From a checkpoint of a small transformer trained on Wikipedia.
Size: 12 layers, 2.2M parameters.
Architecture: RMSNorm before each block, rotary positions, normalized queries and keys, capped logits.
Training: a variant of Muon for these matrices, 137M tokens.
Each number is 200 + 40 x the weight over its row's rms, rounded and kept within 0 to 999. Layers, rows and columns count from 0. The size before them is the row's rms in percent of the matrix's.

# up: layer 5 MLP up, 512x128, rms 0.18, rows 345-371, columns 0-127
# down: layer 5 MLP down (transposed), 512x128, rms 0.0656, rows 345-371, columns 0-127
up345,098,278,230,174,189,168,192,237,247,227,144,175,199,273,188,147,158,174,159,197,257,149,183,184,247,197,199,182,178,159,157,205,227,186,221,127,202,198,184,151,244,174,166,269,288,250,92,145,199,181,229,204,156,119,173,277,153,171,214,146,238,145,189,173,247,159,234,146,161,153,185,207,198,146,171,242,206,136,206,260,232,129,198,150,142,219,200,187,168,214,202,145,251,220,167,144,200,221,119,188,172,179,270,243,168,169,203,181,179,229,145,180,262,221,198,196,208,216,236,229,216,233,224,216,187,163,128,270,211
down345,092,196,171,164,144,216,293,146,153,130,177,244,221,151,152,262,220,242,246,155,200,182,214,228,222,219,237,182,206,216,190,166,153,196,163,189,216,198,198,232,209,275,278,258,168,140,223,250,239,151,191,220,223,179,248,189,201,184,207,193,180,215,255,222,155,135,153,170,232,249,250,154,176,171,117,223,163,193,211,237,162,205,205,254,228,229,184,198,170,136,205,246,229,206,249,306,168,254,242,279,169,158,229,186,153,243,221,209,150,137,227,184,135,220,211,225,153,131,156,122,202,239,178,242,221,173,190,146,137
up346,101,175,268,173,185,172,297,147,191,193,230,269,248,126,138,193,291,191,180,220,230,237,219,239,200,192,287,153,239,162,197,167,168,209,181,254,179,154,224,147,238,237,206,240,285,206,192,219,172,236,244,221,215,181,210,194,201,167,179,282,174,183,165,192,156,243,204,155,182,264,213,156,199,192,246,288,189,259,222,246,226,251,229,305,201,183,221,207,189,160,164,228,192,204,215,169,245,184,205,174,246,230,237,213,182,185,226,210,258,187,181,174,193,217,215,221,182,291,269,253,102,181,261,124,219,246,185,226,206
down346,098,245,151,179,189,204,200,289,148,206,214,195,278,139,195,157,96,179,183,141,215,169,241,174,183,197,165,211,143,239,174,267,171,219,255,108,140,158,188,234,186,174,155,236,181,270,261,202,227,291,225,185,169,167,233,167,182,144,179,237,137,175,254,211,231,226,193,221,144,213,257,218,122,179,186,139,171,207,255,210,205,302,193,232,192,185,191,209,163,200,199,210,240,217,189,196,252,226,194,204,247,189,203,302,187,226,124,179,195,167,226,167,249,258,192,184,224,206,193,145,189,189,185,258,176,249,231,269,181
up347,099,189,173,161,144,215,240,260,233,202,158,225,193,172,258,200,150,159,256,183,249,203,208,214,234,125,148,182,283,194,129,241,137,204,203,249,238,197,222,220,231,158,165,194,127,198,251,197,212,205,116,276,176,224,181,138,258,206,122,195,232,155,180,283,215,176,228,214,167,110,196,172,246,150,242,234,174,242,116,244,218,199,222,160,223,255,185,242,191,200,155,178,202,164,180,155,243,147,221,144,261,154,121,221,200,171,202,178,159,161,240,223,207,222,220,169,235,193,196,216,237,185,201,270,173,277,222,145,229
down347,098,202,212,184,252,194,171,159,149,169,230,196,186,202,148,209,207,115,125,191,258,143,213,96,189,153,180,122,218,132,204,276,244,203,167,190,194,259,224,178,279,177,219,171,243,181,236,240,199,194,207,219,179,205,230,190,189,167,163,207,101,185,120,157,191,282,233,235,251,213,237,129,185,161,189,161,146,251,162,211,258,211,206,206,167,156,199,209,270,211,145,256,250,116,182,277,215,220,193,242,141,202,235,223,158,202,228,121,257,163,179,184,237,180,195,217,218,220,221,149,261,179,241,174,230,216,195,178,208
up348,107,220,180,191,214,238,246,227,193,207,198,287,182,154,212,176,201,290,255,198,294,216,207,186,219,265,252,214,218,184,218,288,176,163,205,193,182,131,175,234,186,152,216,186,157,141,255,166,157,164,258,230,253,212,122,216,197,233,230,247,176,188,217,245,251,190,228,207,324,133,225,170,238,211,218,179,246,225,203,252,182,229,277,198,163,198,154,189,184,115,236,249,176,194,162,209,235,214,206,251,217,172,284,229,210,162,222,231,209,233,195,222,203,190,269,160,166,209,105,166,154,180,165,276,181,197,258,197,169
down348,107,216,155,276,208,251,249,206,131,187,230,192,126,255,156,176,184,141,188,200,185,184,232,218,114,172,139,250,204,206,177,164,173,287,200,230,219,161,209,282,254,198,248,208,244,264,255,221,225,208,247,129,186,196,166,208,212,152,199,244,195,165,207,197,221,228,195,211,133,167,115,214,231,283,253,152,234,191,224,205,212,266,179,195,213,167,190,165,150,191,227,194,157,159,229,228,233,254,195,237,149,183,188,181,249,193,149,164,121,215,179,232,259,193,188,175,181,260,266,210,252,199,166,177,267,223,221,106,272
up349,089,227,219,237,205,230,221,201,150,165,150,111,219,246,197,200,217,181,177,163,208,115,210,264,149,230,248,170,183,197,239,195,250,292,170,257,278,205,165,152,170,233,180,206,283,204,233,260,230,154,245,209,156,191,79,140,168,189,182,226,141,238,242,182,241,183,250,249,192,264,236,193,201,161,216,162,183,172,210,227,163,231,180,237,242,127,175,245,181,145,157,139,166,208,161,198,211,241,192,250,246,175,147,201,265,173,202,194,252,236,183,264,245,301,159,190,187,185,168,199,230,229,219,166,229,208,195,161,221
down349,087,246,167,177,176,185,227,258,176,212,179,207,193,231,233,200,163,264,222,234,200,139,188,161,260,174,90,222,208,148,181,188,203,185,120,215,223,148,134,156,145,220,206,143,168,234,198,147,194,164,192,160,222,298,241,242,269,119,234,304,183,186,232,240,217,242,227,257,195,184,244,213,184,153,248,195,166,191,174,247,222,245,199,241,210,258,147,177,229,202,85,169,211,172,210,208,203,181,232,227,115,179,174,215,151,275,256,162,173,207,218,231,219,132,213,176,162,198,140,186,211,176,273,206,171,167,195,177,180
up350,097,207,279,187,179,115,135,238,272,284,245,231,231,185,276,235,175,242,237,195,238,241,193,281,210,206,174,224,167,208,209,221,160,217,226,187,263,214,156,158,125,225,195,174,219,160,255,239,241,189,150,208,109,212,235,233,209,290,213,175,242,195,147,285,175,296,242,202,184,229,202,226,204,174,232,218,186,244,219,228,166,242,253,251,218,251,153,220,209,222,219,198,278,206,195,201,157,221,251,163,224,191,219,258,193,194,169,220,158,173,194,230,203,205,191,157,224,168,200,286,134,230,254,142,204,129,201,234,166
down350,100,171,324,252,202,227,154,208,77,207,165,110,145,201,192,149,174,217,206,232,154,189,217,173,180,170,280,232,214,230,208,142,211,170,224,168,126,186,220,214,222,233,142,169,149,180,232,176,174,168,194,179,280,185,286,203,237,225,199,160,208,227,172,184,206,213,174,155,193,181,164,234,246,272,285,222,223,237,179,248,233,213,229,200,247,236,133,181,161,180,183,186,178,150,244,155,176,185,197,179,184,203,167,263,245,150,242,154,175,184,161,154,178,250,177,191,149,90,178,173,188,120,175,201,236,200,211,201,198
up351,093,185,222,223,268,193,199,209,123,233,199,107,186,194,208,258,244,165,178,209,158,258,227,196,174,103,132,193,172,143,191,233,243,196,223,202,231,221,207,209,208,182,189,230,158,245,132,211,211,112,226,212,189,218,239,226,191,111,233,253,215,216,201,261,147,209,188,177,172,192,197,136,208,194,230,152,162,201,131,244,133,181,228,146,311,159,112,184,229,190,191,207,167,262,258,189,187,182,185,254,202,187,249,191,157,247,209,217,163,222,185,171,279,258,211,152,136,159,200,153,216,197,188,120,257,218,228,184,141
down351,102,185,270,189,218,309,211,179,226,248,200,189,227,269,335,210,201,189,176,227,185,177,258,166,138,172,219,269,202,193,209,148,187,216,202,224,225,260,263,269,218,199,257,155,118,218,213,176,242,271,167,170,203,236,199,159,200,249,201,254,154,179,279,254,227,152,237,205,219,198,262,256,207,237,132,138,193,125,272,178,174,189,193,180,175,230,134,188,221,184,244,169,166,220,188,212,222,218,217,186,234,146,229,176,210,224,162,259,212,162,191,215,213,181,177,272,154,223,217,241,217,267,186,186,228,167,144,243,238
up352,097,234,174,316,318,196,198,186,158,279,157,231,135,191,194,108,196,213,139,160,212,232,188,247,247,152,187,123,150,210,218,252,175,182,147,188,230,210,202,202,270,167,195,213,200,192,187,211,152,126,193,219,236,234,208,156,249,137,178,171,168,215,216,203,203,199,186,180,212,166,258,154,202,219,171,257,145,181,185,154,205,96,202,167,204,232,206,240,182,214,213,173,165,224,173,216,260,181,182,237,198,233,250,235,188,185,193,162,211,201,223,107,228,184,135,280,229,247,264,159,124,270,221,227,158,215,210,177,221
down352,094,130,187,183,146,246,231,203,198,186,232,145,267,202,239,218,253,194,194,160,153,229,197,193,184,327,225,175,282,179,145,207,259,262,157,192,123,162,169,265,263,196,241,206,152,235,199,182,175,182,189,227,224,231,216,214,130,231,134,168,312,251,227,191,158,204,199,189,167,232,187,206,181,194,196,199,295,213,190,137,177,199,189,267,222,199,179,210,205,154,229,158,210,190,159,208,167,250,267,225,268,231,175,128,172,246,197,203,210,216,209,270,217,241,171,205,185,234,207,120,236,184,136,197,265,216,207,239,260
up353,104,221,191,234,192,177,196,167,319,243,252,125,218,211,231,226,262,143,203,151,186,279,235,185,161,171,152,248,169,190,276,135,187,169,181,169,230,232,189,262,210,213,268,155,229,189,206,206,134,181,235,194,227,201,275,172,299,171,215,256,238,180,159,156,201,140,218,125,246,200,174,189,188,171,216,197,298,219,265,137,191,115,175,103,202,221,155,203,271,241,183,196,183,195,153,216,238,207,195,207,159,121,199,256,222,226,228,207,207,193,183,170,230,229,198,238,222,176,166,211,202,183,209,196,148,197,206,161,256
down353,104,231,239,193,182,189,290,182,181,219,233,228,154,172,211,219,152,181,185,201,214,267,132,179,148,204,242,207,197,231,198,188,142,166,152,211,167,161,294,128,204,185,196,192,272,242,214,210,212,170,250,197,165,198,157,225,174,270,344,122,204,174,158,210,285,230,153,214,148,148,210,214,290,187,205,214,137,155,233,208,252,180,211,178,236,166,230,205,198,188,213,196,260,167,142,231,223,146,221,216,231,207,200,125,207,214,161,208,233,190,199,253,163,201,181,148,264,202,214,183,228,166,245,239,256,296,254,227,221
up354,104,216,195,186,227,273,225,183,168,141,232,251,178,201,155,202,199,142,246,206,243,103,107,236,226,155,166,184,206,222,198,271,186,130,259,178,252,237,194,241,219,192,162,228,250,233,178,187,195,186,226,185,241,196,205,161,177,188,130,181,136,132,179,254,151,190,190,195,174,226,259,213,171,263,159,277,204,235,192,278,191,123,201,197,251,142,124,199,204,244,199,237,170,215,265,240,237,268,176,185,194,179,180,222,265,201,183,187,239,170,167,172,247,215,242,252,117,146,210,189,153,145,160,143,211,164,248,160,159
down354,107,185,198,148,208,216,220,223,240,250,171,235,195,200,175,194,144,254,263,201,168,173,146,218,176,138,164,153,209,199,194,152,177,149,271,159,177,259,205,148,128,197,230,189,229,193,189,194,167,177,208,171,216,224,198,232,222,289,217,257,175,141,233,202,280,237,214,215,257,227,213,251,217,131,153,210,184,184,169,172,128,170,183,200,250,166,193,223,178,130,189,180,168,201,156,274,143,210,157,160,214,79,183,157,245,172,211,212,284,265,176,189,165,202,239,206,234,216,239,235,169,92,137,215,238,175,274,235,157
up355,094,224,222,146,239,161,280,196,198,58,223,124,194,113,227,224,202,117,160,218,161,214,213,258,163,231,168,278,159,149,186,194,204,213,165,227,183,197,153,244,157,269,156,239,212,184,182,248,194,187,210,159,172,247,281,156,234,240,131,121,153,168,213,172,219,175,200,224,175,174,246,234,219,212,246,159,136,215,194,214,186,200,171,163,178,182,201,186,191,294,171,261,178,216,209,237,174,164,142,274,223,251,201,207,164,236,179,195,231,254,153,175,146,171,202,194,220,143,204,203,272,210,194,198,165,195,170,263,175
down355,101,158,235,252,180,170,253,169,228,187,244,210,236,128,176,176,146,226,227,278,215,247,265,221,168,178,218,212,222,226,230,205,190,174,185,254,225,144,281,200,264,262,188,170,283,237,145,195,279,285,192,142,238,209,223,205,185,222,151,204,263,194,174,199,198,208,211,284,223,207,247,183,217,141,164,151,193,189,158,188,202,171,176,240,223,125,176,169,219,265,221,147,240,204,213,213,207,230,176,282,206,309,138,169,219,237,241,224,201,271,259,173,172,276,187,174,190,141,189,209,210,203,124,176,222,174,155,233,209
up356,108,179,251,171,137,221,232,208,169,191,214,191,174,184,149,129,223,204,222,241,180,222,243,263,209,187,229,158,188,176,182,188,296,152,232,218,265,245,182,258,145,207,218,246,230,230,184,184,229,228,244,221,200,217,260,260,234,185,127,243,141,175,212,217,167,182,170,264,164,227,160,246,189,270,226,228,221,273,239,240,248,217,180,216,162,180,215,287,164,264,149,171,173,231,199,185,165,257,144,239,167,80,176,203,196,288,113,162,225,173,190,232,242,239,167,181,198,128,215,134,154,202,163,171,215,160,183,186,190
down356,105,184,253,220,252,235,149,223,191,221,161,213,210,199,150,194,184,212,211,195,223,189,197,209,176,202,243,212,129,143,281,211,191,122,174,163,145,233,161,203,176,139,144,165,217,153,238,215,166,241,234,314,226,207,233,219,217,306,179,225,277,214,207,240,243,188,161,217,228,240,187,131,232,144,189,229,274,127,248,170,168,200,197,148,181,269,209,242,137,210,208,173,201,287,189,229,160,243,206,147,259,166,169,204,241,196,187,211,217,172,181,197,252,180,233,222,237,152,138,199,203,289,184,227,174,185,148,143,283
up357,095,196,152,213,202,194,173,250,304,225,286,201,173,145,164,170,210,242,177,261,260,171,182,210,225,188,172,158,221,209,221,237,134,211,177,250,207,195,190,194,200,269,253,133,171,207,177,192,196,142,169,186,220,226,190,127,271,184,197,187,172,175,174,254,179,204,224,212,268,212,219,191,238,178,154,228,228,170,251,174,163,208,177,151,154,241,185,193,145,138,221,193,223,130,148,272,238,155,212,261,244,292,262,236,126,166,198,234,221,161,218,229,270,167,163,247,239,192,262,201,191,208,159,150,192,134,193,268,285
down357,095,195,209,149,173,175,214,181,178,200,191,231,265,224,177,290,175,212,187,152,162,260,260,288,136,264,179,202,187,199,184,150,181,199,179,208,190,201,227,129,233,145,180,202,160,176,223,178,162,216,182,185,136,205,202,152,115,240,256,185,222,218,162,168,208,216,256,198,194,168,240,262,157,242,204,180,194,147,225,242,240,267,171,173,189,175,159,182,198,163,169,140,160,274,206,202,156,209,244,193,218,193,215,121,293,188,170,272,154,236,122,188,214,253,200,262,130,205,192,216,252,225,159,235,254,168,236,89,234
up358,083,180,177,187,185,211,229,232,183,166,207,227,143,219,176,216,218,178,292,116,163,161,180,196,117,181,182,148,184,183,114,201,207,234,214,130,213,189,178,197,242,285,139,236,218,247,184,183,212,143,184,148,178,275,217,225,286,256,216,232,232,246,203,171,184,299,170,153,157,200,175,156,166,177,192,257,184,160,283,177,168,212,234,225,165,179,225,179,250,191,201,152,202,241,297,271,213,211,163,183,233,187,227,193,242,210,255,180,242,183,172,200,201,213,285,221,195,219,194,139,134,164,247,108,219,195,248,158,180
down358,079,232,262,200,186,181,181,153,190,151,189,227,219,242,133,152,192,171,184,191,228,136,213,208,255,229,142,289,281,225,201,150,180,154,180,220,165,260,152,200,162,231,230,192,184,170,235,300,250,200,192,288,249,200,163,240,178,245,152,229,126,188,214,165,159,193,214,214,297,175,217,213,118,229,168,209,234,240,143,262,238,172,182,127,146,237,230,191,176,146,175,223,244,238,173,202,203,227,219,296,217,207,173,224,216,185,194,165,158,166,153,225,223,207,144,212,195,208,217,183,193,261,153,255,136,137,178,201,261
up359,113,230,214,144,253,180,225,201,191,166,247,163,232,196,219,159,247,250,284,196,183,221,241,191,279,172,251,288,233,232,133,152,199,216,196,228,209,233,182,231,223,241,211,250,146,218,256,314,236,259,188,172,143,170,208,172,196,151,262,183,148,161,175,143,164,196,206,278,138,299,147,197,196,263,181,217,218,237,190,160,225,208,161,226,119,220,190,212,184,216,192,249,192,202,146,133,153,167,196,210,178,193,200,214,257,182,161,225,283,217,126,189,157,211,153,224,152,246,181,150,236,186,208,263,203,205,206,193,151
down359,100,170,258,254,213,171,207,253,180,168,202,210,195,258,166,192,161,176,171,217,259,211,251,250,185,186,189,274,188,187,125,261,283,208,261,249,236,238,216,210,183,168,229,188,205,225,191,238,194,210,245,226,195,196,215,274,206,203,165,198,195,230,104,165,166,242,181,199,115,160,220,164,203,260,244,169,180,164,211,177,170,181,196,159,239,150,138,153,239,221,217,147,192,252,194,241,219,185,220,191,219,169,265,293,185,128,101,152,164,277,274,147,199,184,224,211,206,178,224,300,221,158,192,229,151,200,139,250,234
up360,111,160,194,245,203,272,169,246,180,160,196,211,246,161,197,183,194,248,246,235,161,241,139,211,186,230,163,136,189,199,122,285,187,187,251,174,183,140,220,205,199,131,207,248,169,285,205,200,215,158,218,109,276,203,228,189,194,274,128,226,195,205,222,202,190,220,246,204,173,228,159,222,144,188,146,256,144,292,200,173,177,189,253,223,167,177,227,176,179,237,293,173,222,222,207,221,205,140,236,219,205,223,223,250,234,187,118,158,244,163,208,234,190,132,207,166,186,217,255,223,200,149,200,148,208,301,252,155,218
down360,106,128,206,255,211,179,251,217,220,213,191,224,192,193,284,221,177,218,182,185,230,187,249,182,136,263,216,210,219,252,230,247,185,167,184,260,117,270,209,229,194,230,261,198,209,262,243,354,201,239,179,108,178,239,148,201,215,170,231,178,181,158,236,225,218,129,231,184,161,169,233,170,217,208,197,243,204,171,200,212,166,141,170,209,217,223,266,193,162,190,113,194,217,190,186,162,210,234,144,254,236,173,221,227,132,147,260,210,194,156,210,213,190,310,221,202,206,216,139,218,207,263,192,137,245,248,181,227,181
up361,096,179,170,268,161,244,206,185,163,106,263,169,163,137,218,228,204,224,252,203,245,223,212,230,159,149,197,212,188,241,228,136,209,129,201,178,256,215,133,211,146,233,176,214,219,205,125,167,204,179,274,203,283,206,237,184,212,204,189,191,219,139,172,244,126,136,287,148,188,209,172,207,172,152,205,239,186,216,182,262,146,113,164,219,179,184,130,208,176,220,211,256,190,194,129,266,184,138,161,247,182,227,167,204,178,146,220,251,237,173,138,185,208,236,160,250,165,236,200,224,283,199,204,258,217,155,216,171,159
down361,088,110,203,167,196,181,196,179,203,236,188,286,192,258,183,212,137,183,208,197,151,238,324,233,98,226,209,145,175,241,175,280,212,221,235,222,199,220,214,250,241,162,245,216,229,260,209,196,171,189,204,201,224,200,157,262,133,218,283,213,215,213,223,187,262,238,236,248,253,228,208,153,229,197,177,218,176,201,170,148,194,261,148,265,199,222,232,246,168,224,239,235,195,165,230,266,184,238,220,136,160,285,159,139,266,164,194,196,175,221,215,173,196,218,279,236,218,227,180,214,227,152,237,190,243,218,268,152,231
up362,089,247,232,152,153,204,164,248,211,137,175,216,202,188,152,113,211,248,266,154,184,227,212,224,199,173,180,205,216,101,247,124,231,190,240,155,174,185,153,157,226,273,189,207,257,201,177,146,153,224,152,157,221,291,187,226,232,156,241,186,210,221,223,164,161,180,241,190,189,241,173,197,157,214,183,251,172,205,190,244,208,205,183,181,243,192,136,187,300,203,166,215,139,291,202,189,197,193,176,167,211,223,227,187,215,271,236,231,179,181,188,223,139,93,273,184,264,278,221,253,232,170,278,176,231,187,211,217,166
down362,090,185,162,212,148,235,156,116,202,199,254,246,129,164,170,160,178,177,276,228,240,176,154,171,233,229,98,264,193,274,285,241,209,245,192,168,188,182,219,173,190,216,216,248,143,184,123,172,201,218,172,198,224,283,159,231,188,226,196,192,188,175,200,198,163,236,249,181,225,261,231,177,211,205,179,221,166,206,202,200,159,208,214,160,238,132,214,263,218,202,200,151,213,140,153,213,153,190,136,174,150,116,248,145,123,134,202,181,163,181,210,211,142,173,237,220,262,253,175,254,216,235,220,173,275,197,155,205,130
up363,106,175,215,216,238,247,258,242,171,213,232,133,121,122,158,210,291,205,213,217,183,221,211,161,180,184,197,203,198,271,219,231,227,144,274,229,283,185,228,201,205,251,254,212,239,161,184,207,236,202,210,168,209,227,160,99,233,233,149,200,139,224,98,227,203,210,149,258,166,197,200,310,171,270,263,216,194,172,213,230,167,212,181,208,211,229,297,246,228,163,185,219,182,225,252,270,195,197,262,130,227,200,227,239,245,186,168,199,170,230,202,218,205,168,258,226,212,195,153,126,168,219,144,200,201,175,190,167,226
down363,109,173,213,141,172,169,277,206,279,268,214,168,255,190,194,182,203,232,226,234,147,164,180,177,232,267,229,175,174,206,193,187,245,169,182,201,148,140,188,171,184,236,267,203,256,241,221,223,231,184,156,201,238,221,200,171,141,253,159,252,193,221,249,173,277,180,233,165,209,191,316,153,301,156,222,169,182,140,244,197,235,233,168,191,179,241,213,202,206,231,209,211,161,154,211,234,194,206,221,191,101,195,204,227,229,205,209,177,193,126,253,180,172,216,275,259,157,118,162,158,215,130,157,191,208,296,155,174,171
up364,104,199,146,167,220,240,239,186,242,123,200,162,239,160,222,162,210,182,218,116,181,182,255,177,259,179,245,104,131,158,172,141,164,245,246,174,225,192,228,192,247,239,162,245,203,230,238,267,213,163,189,238,124,167,210,145,194,221,178,219,241,193,212,236,181,168,185,141,228,145,176,201,159,117,119,121,212,221,247,201,276,188,203,244,167,194,182,144,231,117,220,193,189,262,188,215,184,256,191,231,192,190,135,217,250,176,205,228,225,276,193,189,179,146,135,211,180,136,204,220,185,237,283,211,180,221,184,174,264
down364,104,126,215,158,291,146,158,155,169,188,169,237,196,250,184,208,200,231,181,162,178,164,242,285,178,121,192,209,199,228,248,144,106,199,173,236,232,225,181,237,173,188,191,233,209,230,222,220,166,179,239,216,275,247,238,100,174,188,183,220,182,122,208,205,212,169,187,100,204,252,219,156,185,209,179,178,203,217,222,150,156,195,144,270,154,164,227,222,224,183,223,169,193,138,192,293,141,247,243,264,218,227,240,164,149,212,172,288,187,242,185,173,153,219,167,173,163,252,160,136,204,176,211,200,221,243,227,194,150
up365,084,241,167,148,164,155,212,231,260,186,139,155,146,145,215,180,162,185,249,146,252,144,205,204,214,210,151,167,278,179,242,195,203,177,194,174,200,197,224,164,172,227,176,204,205,248,263,183,304,94,195,150,189,158,195,267,205,233,194,128,116,266,143,268,214,178,153,185,254,207,203,123,229,194,227,227,175,207,208,213,184,206,202,260,222,244,173,232,216,227,183,181,237,244,109,196,146,122,200,186,224,201,160,221,203,222,249,141,194,205,184,213,227,163,136,187,208,132,213,173,149,247,177,100,192,206,159,166,205
down365,088,217,251,90,136,179,285,195,227,273,231,165,168,309,183,204,97,158,202,220,182,229,203,213,252,148,94,198,160,192,200,252,254,225,150,195,170,225,218,254,219,150,236,178,154,214,198,196,235,253,235,171,216,210,203,247,176,273,186,189,166,184,143,241,175,223,217,187,266,247,186,184,187,186,249,188,163,196,224,197,200,205,194,194,240,137,144,129,176,184,219,250,193,192,169,242,222,227,255,207,222,188,265,80,222,181,201,124,195,163,191,202,148,199,235,194,240,163,208,179,180,237,176,224,241,165,159,217,233
up366,093,255,147,118,195,213,277,214,161,129,218,198,223,176,243,197,196,206,188,193,236,192,265,246,155,149,185,245,249,144,172,228,147,229,155,220,184,188,204,186,187,271,236,137,166,216,169,219,255,61,203,178,181,207,175,217,248,175,175,133,234,203,206,241,249,136,284,187,286,218,182,227,245,242,228,175,190,231,180,283,251,246,228,181,159,189,185,247,225,216,175,163,211,253,216,170,232,237,194,237,204,216,189,180,187,163,177,186,181,246,230,171,201,135,249,233,100,245,242,177,232,273,152,220,208,239,165,171,185
down366,095,237,175,158,215,169,196,207,136,152,157,267,205,174,203,216,142,209,219,148,302,210,175,223,211,233,249,196,243,220,173,193,195,233,245,241,303,244,185,261,211,202,246,175,225,195,203,169,198,225,189,244,153,235,264,168,162,196,149,227,146,234,255,112,226,229,164,198,240,213,245,219,262,194,211,199,242,225,147,249,267,142,184,129,249,144,151,223,195,230,107,237,155,234,210,234,171,273,251,110,184,188,216,248,243,212,166,226,216,222,225,181,218,100,157,186,178,187,196,231,191,173,147,209,186,170,158,257,196
up367,097,167,152,182,200,156,161,229,192,210,213,184,161,222,157,208,148,230,273,96,179,248,157,166,218,124,149,276,225,177,179,182,187,176,214,184,181,147,229,152,180,170,181,279,182,201,166,213,220,228,178,160,312,171,212,244,249,290,128,222,191,167,200,189,173,172,207,201,220,140,210,151,179,188,224,141,204,247,114,262,183,171,270,159,272,244,231,238,206,218,220,200,207,224,160,167,169,190,112,182,147,210,204,213,217,188,276,212,154,207,202,165,219,226,167,124,244,202,178,208,125,202,199,132,216,229,160,267,212
down367,097,204,254,200,290,209,181,197,184,287,163,153,214,211,282,219,182,186,201,307,116,168,221,245,158,267,135,175,147,91,150,147,170,202,154,155,242,266,201,258,173,192,143,179,195,228,213,154,197,210,189,189,163,188,215,258,175,247,264,268,156,218,124,179,206,159,223,254,107,170,240,233,235,227,233,242,258,193,178,194,209,226,162,233,187,240,260,181,187,189,215,233,175,171,173,126,212,231,205,172,187,185,192,234,232,216,176,180,222,198,193,236,207,168,153,228,167,231,187,151,186,222,230,289,210,156,189,208,226
up368,083,208,134,205,120,171,179,214,197,153,187,188,262,161,200,192,188,248,209,191,155,179,202,226,205,143,153,231,294,153,197,92,210,253,225,249,203,218,253,180,202,200,222,199,243,207,196,215,231,229,174,199,191,232,264,172,314,191,146,244,241,198,244,124,212,221,174,206,203,243,173,200,180,203,235,218,215,217,214,161,176,172,278,217,187,241,168,162,243,272,211,329,187,183,169,152,232,231,126,214,201,239,181,186,209,172,221,230,214,283,263,190,218,142,166,147,204,221,178,167,270,114,163,159,206,214,220,270,222
down368,087,214,146,153,261,153,223,186,237,201,146,233,117,147,209,143,215,198,218,156,235,236,221,194,136,143,231,172,184,172,145,243,197,141,154,237,177,205,176,274,273,256,162,259,124,176,186,239,210,218,295,220,166,193,231,286,145,238,262,230,234,142,210,167,155,267,245,220,157,184,195,136,193,211,137,204,184,229,218,155,225,195,162,182,195,278,221,231,178,177,225,231,168,281,205,225,215,141,188,270,231,209,175,174,119,183,229,185,209,235,130,151,210,216,220,212,212,155,185,237,191,205,163,225,190,176,149,144,195
up369,111,217,263,210,256,193,266,192,141,224,148,187,275,279,214,148,186,198,228,197,173,176,259,246,155,148,249,227,138,116,145,177,204,295,188,248,181,171,193,213,152,241,183,159,139,192,299,213,223,175,240,104,206,198,205,194,178,276,182,174,82,198,223,204,215,257,183,231,214,169,167,226,211,210,212,202,196,168,175,210,208,245,235,178,283,177,223,188,190,167,276,230,155,236,241,143,197,227,231,175,224,233,246,222,186,227,244,177,179,179,219,205,228,222,239,243,196,106,249,198,160,195,249,235,188,241,239,230,202
down369,109,187,204,165,175,130,226,208,139,211,159,188,206,236,178,137,230,122,232,211,205,224,147,258,233,200,210,175,213,238,179,156,242,139,182,177,245,252,128,120,212,266,147,171,195,217,133,284,241,146,221,236,204,183,193,205,218,248,276,192,257,290,228,183,176,164,203,271,165,213,252,209,192,233,260,164,167,231,171,246,250,192,246,225,257,181,194,173,164,183,159,135,200,76,205,184,240,214,250,253,156,242,220,240,211,205,199,125,187,205,232,173,214,163,243,197,188,195,251,244,154,188,230,249,169,161,200,166,246
up370,106,223,104,232,184,257,162,203,167,246,169,263,246,231,181,238,155,134,206,231,192,189,131,170,176,294,145,172,226,114,171,260,217,239,192,161,178,192,220,114,171,236,211,239,248,191,160,205,147,175,246,195,195,231,183,159,251,154,239,279,151,231,203,246,235,216,202,209,151,217,118,150,167,165,185,183,215,199,246,188,204,252,136,224,241,199,187,192,212,178,197,209,175,226,185,186,215,121,183,204,242,262,198,202,182,197,212,177,273,227,285,216,212,140,250,203,135,154,215,239,159,175,160,192,151,203,200,149,302
down370,098,167,234,227,202,171,228,176,150,106,240,219,211,195,179,238,228,268,177,143,185,145,144,260,206,190,184,162,169,260,220,228,183,182,164,223,160,222,202,271,197,131,168,204,102,204,184,175,187,255,155,219,190,170,259,240,123,198,175,129,234,242,233,132,198,174,233,240,217,197,170,133,208,207,120,184,232,171,98,239,241,155,187,193,229,190,291,217,206,284,194,161,199,215,202,169,168,214,225,197,166,192,189,168,209,250,175,191,147,226,162,187,180,275,202,213,258,234,226,227,147,188,166,126,249,158,154,257,147
up371,108,222,236,141,172,211,241,247,313,165,163,214,209,192,217,221,148,219,172,226,216,244,161,170,157,231,172,175,261,218,241,116,199,175,186,225,268,132,185,228,224,240,245,219,164,245,177,182,270,148,173,271,182,167,227,175,205,163,212,178,234,156,187,250,221,151,253,205,132,269,202,288,232,215,222,238,220,231,252,256,200,168,200,243,250,194,173,219,210,159,180,257,108,198,197,177,168,177,208,225,198,113,237,194,253,193,205,155,288,268,174,196,166,182,173,165,188,222,211,190,254,198,304,231,249,203,251,173,209
down371,105,205,179,200,198,202,127,203,191,254,205,262,236,167,202,230,206,179,153,191,155,221,189,278,238,169,207,239,200,120,247,267,192,222,173,159,208,191,230,242,185,218,239,193,182,187,232,209,185,227,202,179,186,126,253,257,179,241,202,307,205,193,236,200,155,223,214,214,259,211,213,207,111,285,254,95,199,108,189,257,241,244,167,247,194,253,208,186,147,190,271,167,334,208,222,166,179,198,234,197,220,275,188,224,206,289,152,198,208,170,239,176,225,205,216,240,169,156,203,226,196,218,139,192,136,189,192,202,199